Weights of a small GPT-style language model, trained from scratch on English Wikipedia.
Size: width 256, 4 heads of 64.
Training: a variant of Muon for these matrices, 503M tokens, 3836 steps.
Each number is 50 + 15 x the weight over its row's rms, rounded and kept within 0 to 99. Layers, rows and columns count from 0. The size before them is the row's rms in percent of the matrix's.

# up: layer 2 MLP up, 1024x256, rms 0.224, rows 720-772, columns 64-127
# down: layer 2 MLP down (transposed), 1024x256, rms 0.222, rows 720-771, columns 64-127
up720 098:55 31 51 72 33 44 52 56 24 53 72 34 32 53 60 74 52 55 73 54 46 52 25 37 54 37 55 58 58 42 44 52 58 36 47 51 52 28 56 62 99 62 46 64 31 57 89 54 60 67 63 59 36 29 29 62 63 54 30 64 56 61 38 50
down720 095:57 54 77 78 48 53 54 43 43 72 48 39 25 45 73 29 41 64 52 58 35 39 45 34 44 35 40 53 64 45 57 52 26 70 46 54 68 53 54 50 65 18 51 44 58 56 65 82 38 95 78 61 35 58 38 47 74 29 41 49 44 58 40 79
up721 104:41 70 48 48 52 39 62 40 32 51 41 63 57 36 59 59 39 74 54 45 48 63 58 31 44 67 54 56 25 40 74 58 79 39 47 21 67 48 44 60 39 40 40 45 56 48 35 45 49 49 43 60 41 37 21 38 44 14 65 56 23 56 56 20
down721 105:44 48 56 45 72 44 22 47 60 42 43 40 63 65 45 34 33 47 51 56 13 59 63 46 45 58 36 58 56 54 49 46 71 69 47 73 62 52 42 60 33 29 42 37 86 47 52 20 39 46 43 54 99 67 58 48 54 44 57 78 69 44 55 68
up722 104:67 46 25 64 60 67 57 68 43 58 50 65 45 48 82 30 53 53 45 57 53 40 61 65 69 40 25 43 61 56 41 32 28 32 66 43 47 70 24 31 28 49 56 23 62 86 35 88 31 49 44 41 48 58 21 77 48 82 43 61 33 55 27 28
down722 098:47 62 49 47 61 49 48 25 73 39 38 39 52 32 50 72 65 46 52 53 66 45 58 50 46 34 59 60 46 51 24 51 35 60 45 49 87 56 47 31 68 82 56 44 46 66 20 52 49 52 76 30 74 39 26 49 69 65 63 41 31 38 66 55
up723 107:52 51 50 50 47 50 71 37 56 31 78 70 28 42 61 58 48 55 57 61 49 76 55 43 50 71 53 74 52 23 51 23 30 66 40 60 44 64 40 30 30 71 49 72 41 64 13 66 44 56 45 64 48 59 54 45 53 61 39 64 31 72 33 41
down723 105:44 57 44 37 44 31 50 36 44 15 38 44 07 64 19 33 49 42 46 58 31 59 43 99 42 59 46 67 59 37 50 36 58 52 93 45 31 53 50 31 11 53 38 77 26 49 25 53 59 76 47 33 39 50 20 62 43 32 73 22 63 20 27 71
up724 099:24 50 28 43 33 55 47 17 65 38 61 51 40 47 41 33 66 68 65 38 45 34 55 60 58 55 33 34 51 48 54 67 25 52 49 50 45 63 53 31 48 59 33 84 40 70 39 39 33 42 59 61 45 68 48 37 63 57 61 49 26 68 59 69
down724 101:44 53 34 44 30 29 27 50 40 46 35 40 13 76 48 24 63 62 58 32 39 48 41 44 27 53 62 46 44 56 63 60 55 60 34 50 31 50 48 28 40 16 51 72 47 19 38 59 39 63 59 47 39 28 26 44 37 67 39 24 61 62 55 88
up725 101:49 27 41 46 58 40 40 40 69 38 85 38 50 25 45 54 53 71 42 51 52 33 32 49 71 45 60 61 59 42 95 53 47 00 55 56 73 40 42 59 45 53 39 48 51 48 53 38 42 42 65 64 45 41 35 34 43 56 40 31 82 63 44 41
down725 107:39 49 46 42 36 40 21 73 19 52 38 49 44 43 48 48 42 44 60 77 28 18 59 49 50 44 62 54 65 56 62 65 68 51 02 23 49 30 69 52 57 48 66 56 63 61 37 26 35 74 61 43 29 27 54 37 78 57 79 27 65 62 48 60
up726 101:27 27 51 48 53 55 37 49 33 81 53 66 64 61 59 36 31 36 63 53 50 58 49 58 44 55 47 58 46 71 56 39 56 34 46 79 67 63 55 72 48 44 49 56 81 55 62 49 37 41 70 46 55 27 64 92 39 48 48 39 33 51 36 66
down726 098:32 34 55 62 39 68 53 51 55 43 66 43 48 49 46 37 25 43 63 55 53 17 40 52 74 58 50 26 05 48 58 43 35 27 25 52 62 46 37 61 29 41 59 53 53 12 31 48 56 65 62 73 57 44 84 51 41 62 38 31 24 35 69 41
up727 089:55 53 79 27 54 48 60 47 48 36 52 38 31 37 62 32 65 50 43 84 32 63 23 33 50 61 49 75 25 27 23 41 72 31 43 39 51 37 40 54 46 53 44 60 67 51 39 47 38 65 66 64 46 56 40 58 65 55 51 41 35 55 32 18
down727 086:49 69 56 74 56 43 32 36 55 32 41 82 64 60 62 57 46 68 24 71 60 31 48 49 49 63 46 56 32 38 57 52 64 41 37 45 53 50 53 29 46 64 46 62 56 33 29 60 37 66 56 47 23 53 55 18 51 38 40 58 46 76 61 42
up728 098:68 41 58 40 46 59 73 55 44 75 34 42 01 27 66 59 60 33 24 83 41 40 47 66 37 48 34 49 75 63 75 47 47 41 62 47 37 78 32 50 68 67 54 26 80 92 76 79 38 39 34 55 47 41 48 52 57 17 33 63 42 61 61 58
down728 095:63 56 80 32 71 70 65 43 77 64 36 43 58 58 64 55 65 48 23 53 31 48 36 79 25 43 49 56 74 41 67 36 70 46 42 46 51 62 43 65 43 33 72 62 86 34 69 70 45 82 62 72 52 27 37 55 62 56 65 58 55 58 55 67
up729 097:36 50 43 29 40 43 30 62 49 28 25 43 80 49 39 69 45 31 47 44 50 63 26 54 42 46 29 57 68 41 63 46 45 50 31 37 51 35 67 48 47 70 44 53 38 76 52 73 41 64 49 85 52 64 36 42 45 41 22 62 34 37 64 56
down729 099:33 40 46 29 44 49 26 71 82 49 32 42 69 46 56 60 42 42 15 46 54 65 55 61 42 60 38 45 73 48 45 41 48 24 47 73 32 56 45 51 37 58 68 32 60 51 62 36 57 76 76 33 39 78 66 21 21 27 41 34 56 55 32 42
up730 094:70 39 30 42 76 53 41 76 23 45 43 63 33 55 50 72 50 28 61 42 72 58 65 53 48 68 75 12 68 22 47 50 52 64 32 20 74 48 47 65 53 27 47 60 34 35 72 26 36 51 64 49 54 66 55 40 58 34 48 45 56 48 53 52
down730 093:50 38 55 35 34 15 53 56 75 70 36 56 38 54 55 26 44 48 67 70 63 33 58 26 25 51 31 39 35 48 50 51 41 75 27 63 50 40 59 59 53 73 45 64 68 41 62 00 54 52 29 47 51 45 55 42 51 65 58 47 60 61 57 57
up731 109:54 60 36 49 58 63 51 65 29 04 58 55 23 69 49 36 49 42 65 61 62 71 45 62 79 72 57 46 63 64 60 48 34 66 38 49 45 54 47 62 61 24 73 42 41 41 48 32 57 62 44 28 67 51 20 57 51 28 55 25 49 46 51 63
down731 101:44 31 51 53 57 65 47 45 63 50 50 38 48 51 41 48 82 57 50 41 79 33 40 69 59 59 44 21 35 55 58 42 48 44 55 52 48 51 33 57 49 56 54 88 74 62 71 51 38 28 53 41 71 48 55 71 71 50 60 39 31 66 45 36
up732 106:47 23 34 61 44 43 64 36 38 24 60 61 42 39 71 54 73 60 71 33 68 42 52 45 42 72 46 50 07 66 51 37 59 57 41 31 83 32 50 29 55 74 74 45 61 35 19 35 44 41 73 37 37 55 61 44 85 58 51 59 70 33 51 51
down732 106:63 47 70 53 40 57 38 64 51 22 64 54 30 51 52 31 53 44 53 67 55 69 57 33 80 61 49 54 46 43 34 63 56 64 40 15 46 13 55 44 44 65 57 41 67 54 63 62 63 47 48 64 44 50 39 66 65 45 50 52 53 37 39 57
up733 099:48 48 40 38 56 53 67 44 63 54 70 58 56 43 42 49 81 41 69 19 81 62 54 63 57 42 58 54 38 53 50 49 57 52 37 22 50 61 40 48 31 35 50 42 45 51 38 48 73 50 54 72 53 58 14 45 58 44 78 34 64 42 29 58
down733 097:40 53 42 74 77 51 59 46 74 26 45 59 33 53 70 33 47 51 85 29 25 28 50 69 29 40 35 62 44 47 28 32 57 43 31 43 24 53 42 58 40 26 66 52 48 42 56 59 56 41 49 40 25 69 50 76 41 31 68 57 36 33 63 58
up734 105:48 45 38 51 48 48 97 60 61 66 26 59 41 51 57 69 46 63 55 47 60 56 71 51 31 57 53 60 72 50 51 25 56 62 57 55 65 43 30 51 44 42 47 42 64 51 65 47 39 29 58 32 27 76 31 46 54 44 48 23 55 60 37 26
down734 098:50 57 70 34 18 57 53 48 39 35 46 50 65 62 79 00 65 34 44 37 92 63 59 23 69 80 51 34 69 25 73 43 60 62 51 65 50 58 37 57 79 24 33 68 36 41 62 41 47 71 53 33 39 37 55 58 44 58 61 48 48 51 64 54
up735 099:22 50 46 67 21 75 32 43 45 40 52 55 47 50 31 17 38 48 60 32 74 36 48 60 82 40 55 46 62 44 44 76 84 64 39 42 31 31 35 50 57 61 22 57 64 32 47 39 82 27 67 25 48 74 29 29 53 35 27 66 83 44 55 47
down735 099:22 58 68 48 48 64 47 42 63 35 46 59 86 60 44 39 54 53 62 45 30 36 55 67 40 72 36 53 51 53 55 63 51 46 73 48 42 54 09 78 67 33 46 70 80 46 38 73 54 65 44 21 53 60 19 49 43 45 43 52 67 71 39 54
up736 098:29 80 47 57 45 34 11 46 70 28 59 54 68 57 52 08 52 40 49 25 59 50 49 29 54 69 60 58 22 39 90 33 51 48 30 58 50 51 62 53 60 63 52 47 59 43 29 53 46 49 65 50 47 52 60 49 47 61 63 41 26 31 34 36
down736 098:67 78 54 56 42 28 47 61 54 59 33 51 68 67 29 16 31 43 55 42 34 56 46 49 53 46 58 48 51 46 19 61 42 55 58 42 43 63 44 37 54 63 29 52 66 50 75 25 64 53 78 36 25 40 42 70 55 69 75 74 40 64 33 41
up737 103:25 24 52 44 45 88 33 52 42 59 46 42 48 32 48 40 20 85 26 44 28 57 53 47 56 36 71 47 53 23 34 60 29 75 48 48 41 47 57 62 75 58 43 74 45 58 16 50 73 75 39 45 44 39 33 48 44 44 56 59 82 47 44 41
down737 099:39 45 64 47 61 73 20 46 44 48 65 58 40 69 36 44 42 66 35 52 66 33 50 79 09 67 22 55 51 23 44 58 73 62 51 31 37 38 57 58 35 44 90 57 41 41 57 65 52 72 65 47 70 45 52 32 40 35 63 30 69 72 58 55
up738 101:41 41 52 56 62 48 61 29 46 50 46 56 68 50 49 62 56 44 61 55 57 54 42 76 36 40 64 63 13 61 41 41 67 28 55 53 60 67 91 62 55 63 42 35 50 25 48 32 74 19 46 30 62 58 51 37 60 65 74 65 38 73 14 50
down738 101:32 54 28 31 49 73 58 58 52 35 56 45 66 63 40 29 55 37 48 58 60 66 75 58 55 24 33 46 46 65 33 68 21 53 48 31 46 62 28 63 39 39 44 50 53 52 54 45 49 60 34 47 55 49 43 55 35 54 43 47 66 33 43 29
up739 093:60 36 51 76 49 59 47 65 64 58 73 65 53 47 35 63 50 58 61 33 66 49 57 80 41 68 40 37 51 44 64 44 55 50 62 75 30 44 27 30 51 32 16 53 11 47 51 12 30 63 40 59 49 61 57 51 03 45 56 45 65 99 39 64
down739 096:52 44 80 62 57 38 66 66 50 78 73 67 49 45 62 42 41 58 32 27 71 61 46 55 53 57 41 34 36 46 55 43 50 45 60 67 69 55 30 60 52 71 24 71 52 22 47 60 54 83 45 71 62 55 50 60 43 31 55 53 59 51 55 51
up740 098:25 33 54 58 73 36 60 52 39 70 52 24 45 54 38 63 48 46 28 45 35 16 45 57 52 37 45 63 45 66 43 66 66 13 66 63 56 57 49 47 34 40 45 46 56 75 52 58 17 52 32 48 49 56 43 67 33 46 64 48 40 72 46 76
down740 092:84 17 48 72 59 44 48 37 71 49 04 79 52 52 33 74 78 41 27 37 46 45 36 61 39 56 35 58 55 64 43 67 53 47 23 46 71 50 47 66 26 51 76 57 51 51 60 23 15 60 44 67 34 67 41 12 73 44 58 29 60 61 64 64
up741 095:22 33 41 68 57 70 48 83 39 50 64 42 71 55 69 74 36 35 56 52 64 52 52 65 53 65 62 37 41 45 38 55 82 51 49 53 64 12 70 48 24 72 19 43 38 52 59 56 67 40 11 75 45 30 66 51 49 34 46 52 55 61 54 78
down741 098:47 52 60 67 66 45 33 35 50 42 51 28 48 60 39 38 40 50 57 41 50 26 66 34 63 69 67 27 48 52 74 42 58 55 30 60 61 42 62 59 35 07 39 63 53 44 69 42 71 37 42 55 42 61 44 67 50 59 65 18 40 63 49 83
up742 103:53 44 54 40 71 69 18 43 69 52 44 69 67 67 33 53 71 68 58 67 46 91 39 46 42 37 72 64 49 47 84 59 52 42 68 44 50 41 64 59 55 39 29 34 81 44 53 67 42 44 68 70 91 57 59 41 30 39 26 62 55 76 47 54
down742 099:73 60 27 44 64 60 41 44 70 68 41 55 53 47 59 54 58 57 59 56 44 67 27 47 46 64 52 22 57 60 41 48 64 76 41 24 55 58 49 69 27 62 43 74 55 60 49 49 42 55 68 65 65 57 86 41 46 61 74 32 53 51 40 57
up743 093:64 33 52 44 30 39 39 27 70 34 65 56 57 63 55 62 72 36 42 51 27 53 41 78 47 48 21 80 58 46 56 41 48 54 45 22 26 57 70 60 69 62 45 56 22 85 47 74 58 36 47 60 42 44 59 47 54 38 25 57 50 54 47 74
down743 095:43 43 39 52 38 58 57 46 59 31 56 70 58 32 61 60 48 60 37 52 51 55 49 34 69 42 24 46 79 52 79 41 28 68 36 34 31 55 58 42 39 52 71 72 61 47 63 48 40 41 91 46 54 45 60 64 38 31 33 34 52 41 61 65
up744 095:53 76 58 76 31 61 30 20 70 61 50 52 52 67 34 24 25 40 86 36 37 45 69 44 47 61 37 71 51 56 75 44 60 53 42 47 32 27 43 49 37 50 42 33 44 53 61 70 52 63 24 46 74 56 47 62 27 61 56 75 16 65 43 56
down744 101:46 57 57 41 32 33 55 56 60 53 53 62 39 28 52 47 34 22 71 44 30 35 87 35 43 29 66 55 81 23 48 45 71 50 51 28 46 48 43 15 76 64 34 46 44 39 35 53 47 49 31 43 65 41 51 53 34 52 46 41 50 64 53 33
up745 104:65 60 24 42 48 55 63 50 57 53 37 40 34 71 45 57 38 41 48 51 25 75 50 58 36 71 49 50 52 88 52 43 81 55 63 24 43 27 49 53 56 58 55 27 65 48 67 55 24 59 18 27 68 61 39 49 32 65 82 26 54 57 37 42
down745 102:57 46 70 47 55 33 23 66 69 21 55 00 56 43 53 27 43 57 56 32 31 25 61 36 28 52 38 10 50 43 63 40 48 64 34 31 36 31 68 31 71 19 93 57 89 43 27 60 37 42 71 38 41 81 53 40 56 39 30 54 34 55 59 42
up746 098:49 49 54 56 49 60 49 50 56 33 65 33 39 61 16 57 48 43 49 55 57 23 46 48 66 54 54 44 43 48 42 48 54 25 69 45 49 53 32 53 47 59 53 58 57 70 29 55 29 50 61 62 45 57 78 65 60 71 63 49 45 86 59 46
down746 098:58 55 38 55 93 61 34 64 42 32 55 57 59 82 42 43 30 33 30 44 43 73 50 71 64 60 56 69 42 55 55 59 50 54 49 41 63 44 27 69 44 91 33 48 26 46 48 49 55 22 47 51 56 46 72 55 39 53 33 14 79 47 61 35
up747 098:62 44 47 46 45 52 53 89 48 54 30 48 53 30 27 44 78 54 42 40 41 54 55 41 31 46 44 25 38 44 67 56 26 40 53 50 48 45 58 52 39 48 43 74 85 41 52 40 73 43 54 61 52 46 48 23 30 46 53 56 51 98 10 57
down747 098:57 70 70 33 67 56 37 62 87 72 43 39 55 56 23 60 50 45 38 92 53 67 55 41 33 57 30 40 41 22 69 49 63 13 34 53 65 64 59 71 36 48 75 63 53 48 58 39 56 17 62 50 56 76 46 36 39 72 34 44 44 78 58 57
up748 102:44 46 55 60 48 41 74 47 33 67 32 42 54 49 31 73 40 33 37 37 43 75 53 73 24 56 47 29 66 36 41 34 71 59 85 57 35 47 37 37 73 66 44 52 52 57 43 79 42 61 21 48 47 40 40 37 68 26 78 60 59 54 46 46
down748 109:78 35 34 52 43 45 58 38 36 70 66 43 37 53 26 25 81 28 54 69 62 54 71 56 46 65 42 47 44 44 64 49 64 73 42 45 50 52 54 57 17 76 45 35 64 57 41 49 76 48 46 63 22 30 37 84 68 46 57 39 62 65 33 50
up749 097:49 74 24 48 29 32 54 69 45 43 68 54 51 58 66 71 43 45 39 43 60 57 22 50 55 43 50 39 40 52 70 85 47 73 45 44 34 75 53 57 77 47 42 51 63 62 44 38 50 51 58 39 64 66 62 56 64 47 54 35 34 67 35 65
down749 092:61 65 68 76 33 43 55 34 60 61 63 70 38 34 49 75 66 36 67 44 34 53 61 20 46 26 31 58 42 59 56 51 40 50 50 68 40 39 70 42 35 53 45 29 30 42 37 45 62 46 34 52 36 53 71 30 33 46 57 63 46 71 62 50
up750 100:25 71 27 62 59 46 41 43 59 54 53 62 53 38 45 80 56 49 69 18 68 57 37 33 42 33 23 43 61 69 55 51 35 71 25 47 62 57 73 52 68 51 53 58 53 41 23 62 49 51 19 73 42 28 58 60 24 25 53 44 62 64 56 40
down750 101:63 80 40 59 34 51 10 56 46 62 45 52 58 44 33 49 27 41 45 31 37 38 38 46 70 39 68 21 50 74 53 65 46 51 44 52 48 55 38 51 36 40 57 51 49 41 34 64 72 49 73 83 45 41 77 41 15 29 48 50 29 48 55 50
up751 105:34 64 38 58 76 53 51 43 31 46 35 44 46 15 65 73 68 69 31 40 40 30 51 34 71 63 69 59 18 43 67 45 65 24 44 42 35 47 40 60 31 61 52 63 68 64 44 51 63 56 53 47 54 20 50 64 44 53 60 77 35 53 58 55
down751 102:53 54 27 77 54 40 45 29 46 55 56 70 35 64 33 59 53 36 61 51 27 55 26 59 54 48 42 22 66 31 44 71 58 48 39 60 12 36 49 27 52 75 79 47 44 48 57 54 53 24 49 36 81 60 35 44 46 37 59 35 51 44 28 60
up752 076:47 14 70 69 44 60 43 57 68 45 41 39 59 41 29 61 48 71 72 28 53 44 46 56 39 48 50 43 44 48 74 34 75 37 74 53 70 42 39 45 38 54 33 73 35 24 67 42 59 38 57 56 53 17 49 70 40 65 39 24 38 56 34 16
down752 090:52 60 98 50 47 69 55 85 56 54 30 66 60 45 49 31 58 26 44 44 49 51 58 65 48 57 51 42 56 41 56 34 57 26 50 55 63 36 79 43 50 51 79 64 52 57 45 55 47 48 55 33 85 40 47 61 41 38 37 26 50 39 51 42
up753 102:73 51 50 29 53 98 37 60 39 45 61 28 37 57 27 40 79 56 40 63 26 59 54 67 45 74 35 69 16 50 29 49 42 38 32 38 35 70 53 40 29 58 25 30 35 45 48 32 67 68 43 48 36 66 34 39 44 45 42 32 52 25 48 39
down753 099:60 69 38 46 69 53 46 72 54 17 51 53 20 90 52 43 50 53 35 41 55 33 47 29 61 41 41 30 64 57 26 70 66 30 48 54 69 76 57 65 54 28 52 47 76 66 41 60 19 52 22 39 41 50 20 66 45 64 51 41 35 74 55 59
up754 103:35 83 34 52 29 67 45 69 43 27 55 67 64 58 42 76 26 45 42 34 60 72 62 76 38 41 54 16 50 51 41 39 44 55 45 64 36 62 40 59 70 59 41 37 49 40 52 75 71 82 45 06 74 53 68 54 54 62 37 47 53 65 30 55
down754 101:37 64 74 79 50 28 45 41 72 31 51 56 41 59 60 39 76 49 55 41 40 46 50 46 34 58 46 73 61 45 34 43 61 35 44 43 73 61 41 50 92 38 44 75 50 42 69 41 64 54 38 56 19 65 70 35 62 39 52 53 44 43 52 29
up755 122:25 77 31 49 30 29 72 54 66 16 83 48 41 63 57 55 21 43 64 42 69 64 49 49 80 67 46 67 52 33 32 55 34 75 51 36 56 57 49 14 37 31 47 36 61 57 62 45 21 35 28 38 29 54 28 54 41 41 69 42 42 56 49 45
down755 101:39 41 61 35 49 80 53 35 58 39 62 46 41 36 33 52 59 45 56 53 51 54 53 65 50 77 50 43 67 46 21 52 40 78 45 42 68 61 62 27 40 47 66 52 65 56 56 49 11 26 46 79 45 61 33 69 69 58 66 29 38 57 69 64
up756 092:67 70 50 34 47 51 56 68 41 37 68 44 35 35 51 63 46 43 34 50 82 49 59 65 63 47 51 88 56 34 20 54 71 44 46 37 68 56 44 49 34 48 28 31 24 56 24 44 30 86 65 56 55 74 35 64 33 53 30 64 16 46 53 60
down756 101:45 66 60 37 41 62 61 26 86 67 28 63 84 40 55 28 37 57 54 46 75 36 49 51 59 58 62 27 31 47 38 67 45 67 46 60 61 61 53 40 22 60 44 61 48 25 38 55 39 60 42 60 41 77 63 21 14 46 44 38 46 33 65 41
up757 102:66 42 62 64 49 53 79 55 32 49 57 56 57 47 45 43 46 35 40 51 53 53 46 51 40 35 72 44 75 37 63 87 60 60 29 50 55 42 62 87 41 47 65 14 36 38 44 72 54 31 57 48 51 49 53 38 60 58 72 53 86 54 31 72
down757 101:88 46 77 50 41 51 51 57 40 64 58 26 63 46 52 83 45 48 50 44 52 23 10 54 39 54 31 60 63 60 51 47 40 49 37 67 47 50 54 53 75 51 58 46 59 72 36 38 72 69 70 53 66 63 62 34 61 40 53 14 57 60 53 85
up758 100:48 29 39 53 36 34 79 58 57 23 53 64 70 42 57 69 61 54 37 43 35 38 65 53 54 42 51 61 76 61 36 52 49 58 57 50 46 34 74 17 47 52 76 37 85 63 08 41 56 42 59 52 33 61 41 55 50 52 74 69 43 39 43 41
down758 101:75 44 51 54 65 62 61 32 45 56 33 56 44 55 48 55 24 55 28 56 39 54 40 52 56 39 49 70 63 44 61 53 35 53 37 30 24 44 51 29 63 47 57 46 78 44 47 46 63 46 83 64 69 70 48 66 48 57 42 82 47 20 52 59
up759 100:40 46 51 49 57 62 27 35 27 55 41 64 47 57 44 50 59 34 47 20 41 40 64 69 48 27 51 34 46 44 64 49 37 49 45 40 67 51 27 49 58 68 41 58 39 53 78 42 22 53 25 34 74 40 38 53 48 30 47 27 49 63 49 50
down759 099:69 13 46 35 34 68 34 45 46 37 28 57 31 43 46 63 47 11 47 47 33 55 43 39 37 41 45 44 43 51 71 37 49 41 47 57 65 26 45 52 70 55 58 72 51 53 56 45 54 54 43 33 46 33 35 41 48 40 43 31 14 24 33 53
up760 105:30 56 34 28 54 71 45 46 47 58 42 61 54 00 46 54 57 54 48 51 51 64 52 55 40 50 54 54 18 39 48 62 23 72 50 43 36 51 16 39 66 44 51 22 61 23 47 31 50 52 49 69 32 52 50 65 34 56 39 40 42 56 36 68
down760 105:86 40 26 40 49 41 25 35 25 36 34 77 59 43 33 45 42 77 38 60 50 69 34 39 57 55 50 69 28 52 46 74 70 60 41 53 48 66 54 26 42 52 44 53 71 40 58 49 38 74 48 52 34 65 57 61 49 77 50 52 68 52 51 45
up761 107:79 72 38 31 60 52 33 68 48 59 45 55 67 52 66 47 38 35 88 41 37 55 41 50 56 67 33 51 42 43 45 63 48 39 59 33 49 41 49 47 29 19 41 52 60 38 47 51 72 36 68 36 45 66 46 49 62 34 61 42 58 39 24 61
down761 104:52 76 75 49 39 43 44 60 51 68 58 21 46 59 38 37 47 65 46 53 38 66 34 04 55 34 54 71 56 36 54 46 45 41 38 64 69 37 53 34 44 57 82 27 39 43 86 63 69 68 56 32 62 55 34 66 59 44 54 64 63 54 47 52
up762 091:57 67 67 44 50 51 65 18 64 69 70 47 43 39 39 56 41 60 39 52 49 47 40 67 29 46 52 57 82 36 38 41 44 45 73 61 40 46 56 55 33 49 41 50 50 57 47 46 39 72 38 55 62 46 46 53 63 44 66 86 66 76 36 58
down762 094:68 47 60 43 61 56 72 54 68 79 58 46 51 29 38 33 40 47 32 82 47 28 37 43 26 73 46 60 69 47 31 55 37 28 33 68 70 58 68 46 21 53 62 49 17 45 61 43 63 32 60 37 59 59 16 29 78 36 65 46 49 59 52 62
up763 098:58 39 60 35 46 50 41 55 53 47 32 27 75 59 52 75 27 09 56 57 36 81 77 79 16 43 61 62 48 58 79 56 60 53 49 68 47 51 52 51 39 58 51 44 46 50 56 63 35 58 71 48 71 28 25 63 54 58 47 42 68 47 49 50
down763 101:92 61 44 36 24 53 32 23 47 77 43 49 32 58 26 49 55 65 63 67 38 59 50 36 16 47 59 52 38 34 55 51 60 43 62 16 43 35 74 52 34 59 45 46 20 44 62 58 58 44 45 34 50 35 54 56 48 34 59 46 50 75 52 61
up764 103:27 56 49 58 52 53 80 79 50 46 26 58 37 43 53 80 19 63 31 65 42 62 48 57 39 27 43 65 59 37 27 44 29 29 62 47 60 47 52 61 56 59 26 64 59 44 41 53 14 35 77 56 64 48 46 65 46 30 51 73 56 46 39 63
down764 099:54 27 69 75 76 48 67 61 67 42 41 90 25 44 61 45 47 59 37 73 61 64 42 50 23 46 56 27 32 30 45 52 31 80 52 42 40 41 55 49 62 31 68 67 83 30 41 55 45 56 49 41 70 41 67 53 62 61 53 58 38 61 74 57
up765 094:45 23 59 45 62 39 59 59 74 44 42 63 39 63 37 69 17 40 41 27 44 49 48 47 44 44 67 52 52 59 43 41 64 64 79 66 57 54 27 57 58 30 37 42 53 56 68 53 54 46 38 13 44 37 06 46 49 51 69 49 63 39 18 67
down765 098:56 74 45 77 16 42 46 64 67 50 48 37 47 58 52 49 42 49 33 56 30 35 36 41 39 29 68 55 60 53 37 39 52 47 45 45 32 95 44 43 46 24 79 42 50 60 59 59 67 76 43 53 60 75 37 32 43 55 51 54 45 48 39 72
up766 092:54 63 52 55 31 45 60 95 67 38 69 24 35 56 27 77 47 43 28 61 58 17 90 65 34 52 23 39 51 68 66 72 59 52 33 49 42 55 49 37 50 42 40 45 44 78 38 64 23 49 40 52 29 47 63 49 34 48 65 60 59 50 45 56
down766 098:70 60 45 43 44 56 51 54 69 62 60 51 44 38 68 60 41 61 55 36 84 25 68 44 36 05 55 50 48 52 67 46 34 48 56 70 30 61 48 48 51 41 60 35 39 46 39 62 44 35 34 31 73 53 61 31 38 63 80 66 52 29 53 37
up767 101:58 90 43 42 44 41 54 59 44 51 44 31 75 33 64 65 54 19 47 62 68 42 54 50 36 50 49 37 59 33 69 29 56 28 50 78 25 49 38 71 27 38 47 52 58 22 75 25 47 32 64 66 18 74 50 50 58 57 43 52 45 31 35 79
down767 102:86 49 30 46 67 42 24 62 45 48 55 31 44 46 45 44 59 36 51 39 58 51 63 62 04 81 56 49 48 47 57 37 14 40 08 36 42 53 29 61 14 48 46 51 52 26 33 28 46 44 37 37 56 44 66 67 57 43 59 48 55 62 44 55
up768 101:58 42 51 63 32 93 49 45 51 45 55 37 56 44 75 62 52 38 49 54 34 58 40 56 59 46 28 33 33 56 47 66 53 73 59 37 46 72 99 71 63 60 61 62 47 42 48 52 48 33 47 66 30 39 16 54 32 37 39 36 50 50 60 41
down768 105:52 54 40 58 58 80 73 49 36 42 16 78 60 82 44 49 45 42 83 33 31 62 39 48 61 59 45 46 40 44 38 37 44 80 71 47 45 22 51 73 63 59 35 55 61 44 52 68 72 32 37 51 64 75 42 62 40 56 43 70 80 43 63 83
up769 105:65 42 52 31 36 64 30 41 65 38 66 44 74 38 53 22 46 36 31 16 43 57 45 61 53 69 39 46 47 34 56 63 33 47 37 32 17 61 53 40 66 54 14 37 51 39 66 20 48 45 65 56 56 50 52 77 61 58 60 25 53 28 40 27
down769 107:36 52 47 62 29 60 72 58 40 47 59 46 59 47 66 74 57 63 63 69 40 54 71 37 53 60 72 40 57 29 20 46 25 60 30 52 68 32 60 36 38 31 35 66 32 52 18 43 66 47 63 51 47 40 61 52 32 47 59 52 10 60 46 00
up770 102:37 67 41 53 41 38 33 57 55 18 50 64 41 61 34 62 66 75 32 44 54 55 38 56 70 74 47 73 54 24 28 46 38 49 69 59 72 48 52 49 48 83 44 72 64 11 51 29 57 46 51 71 56 27 30 59 30 45 65 52 34 66 39 69
down770 100:69 42 60 47 59 64 61 40 44 22 62 36 80 75 70 64 62 54 53 33 27 80 21 63 60 87 41 67 56 40 28 59 37 36 51 40 40 66 26 22 56 41 41 56 33 39 30 56 52 62 79 39 34 69 33 58 73 56 63 62 46 63 40 65
up771 103:64 46 59 45 57 36 43 54 66 54 50 46 68 31 28 39 27 67 78 43 31 25 42 63 41 45 55 99 41 45 50 68 62 33 48 31 34 56 05 58 61 75 55 62 69 33 56 37 66 24 49 65 41 36 44 56 63 48 47 35 64 37 55 57
down771 102:89 60 51 35 37 53 53 56 57 22 60 46 47 50 39 33 60 33 80 46 55 55 51 66 41 34 52 42 62 45 72 35 53 60 42 54 55 57 36 38 67 54 78 54 45 54 47 70 76 33 35 73 55 43 65 56 46 76 44 68 36 43 53 72
up772 094:57 40 47 26 32 65 51 77 09 59 61 45 47 71 55 82 62 57 65 30 43 19 72 57 19 67 32 50 48 48 68 52 69 68 51 41 40 86 39 33 54 64 60 66 67 53 14 41 53 60 38 60 29 65 71 57 61 39 32 43 73 54 39 65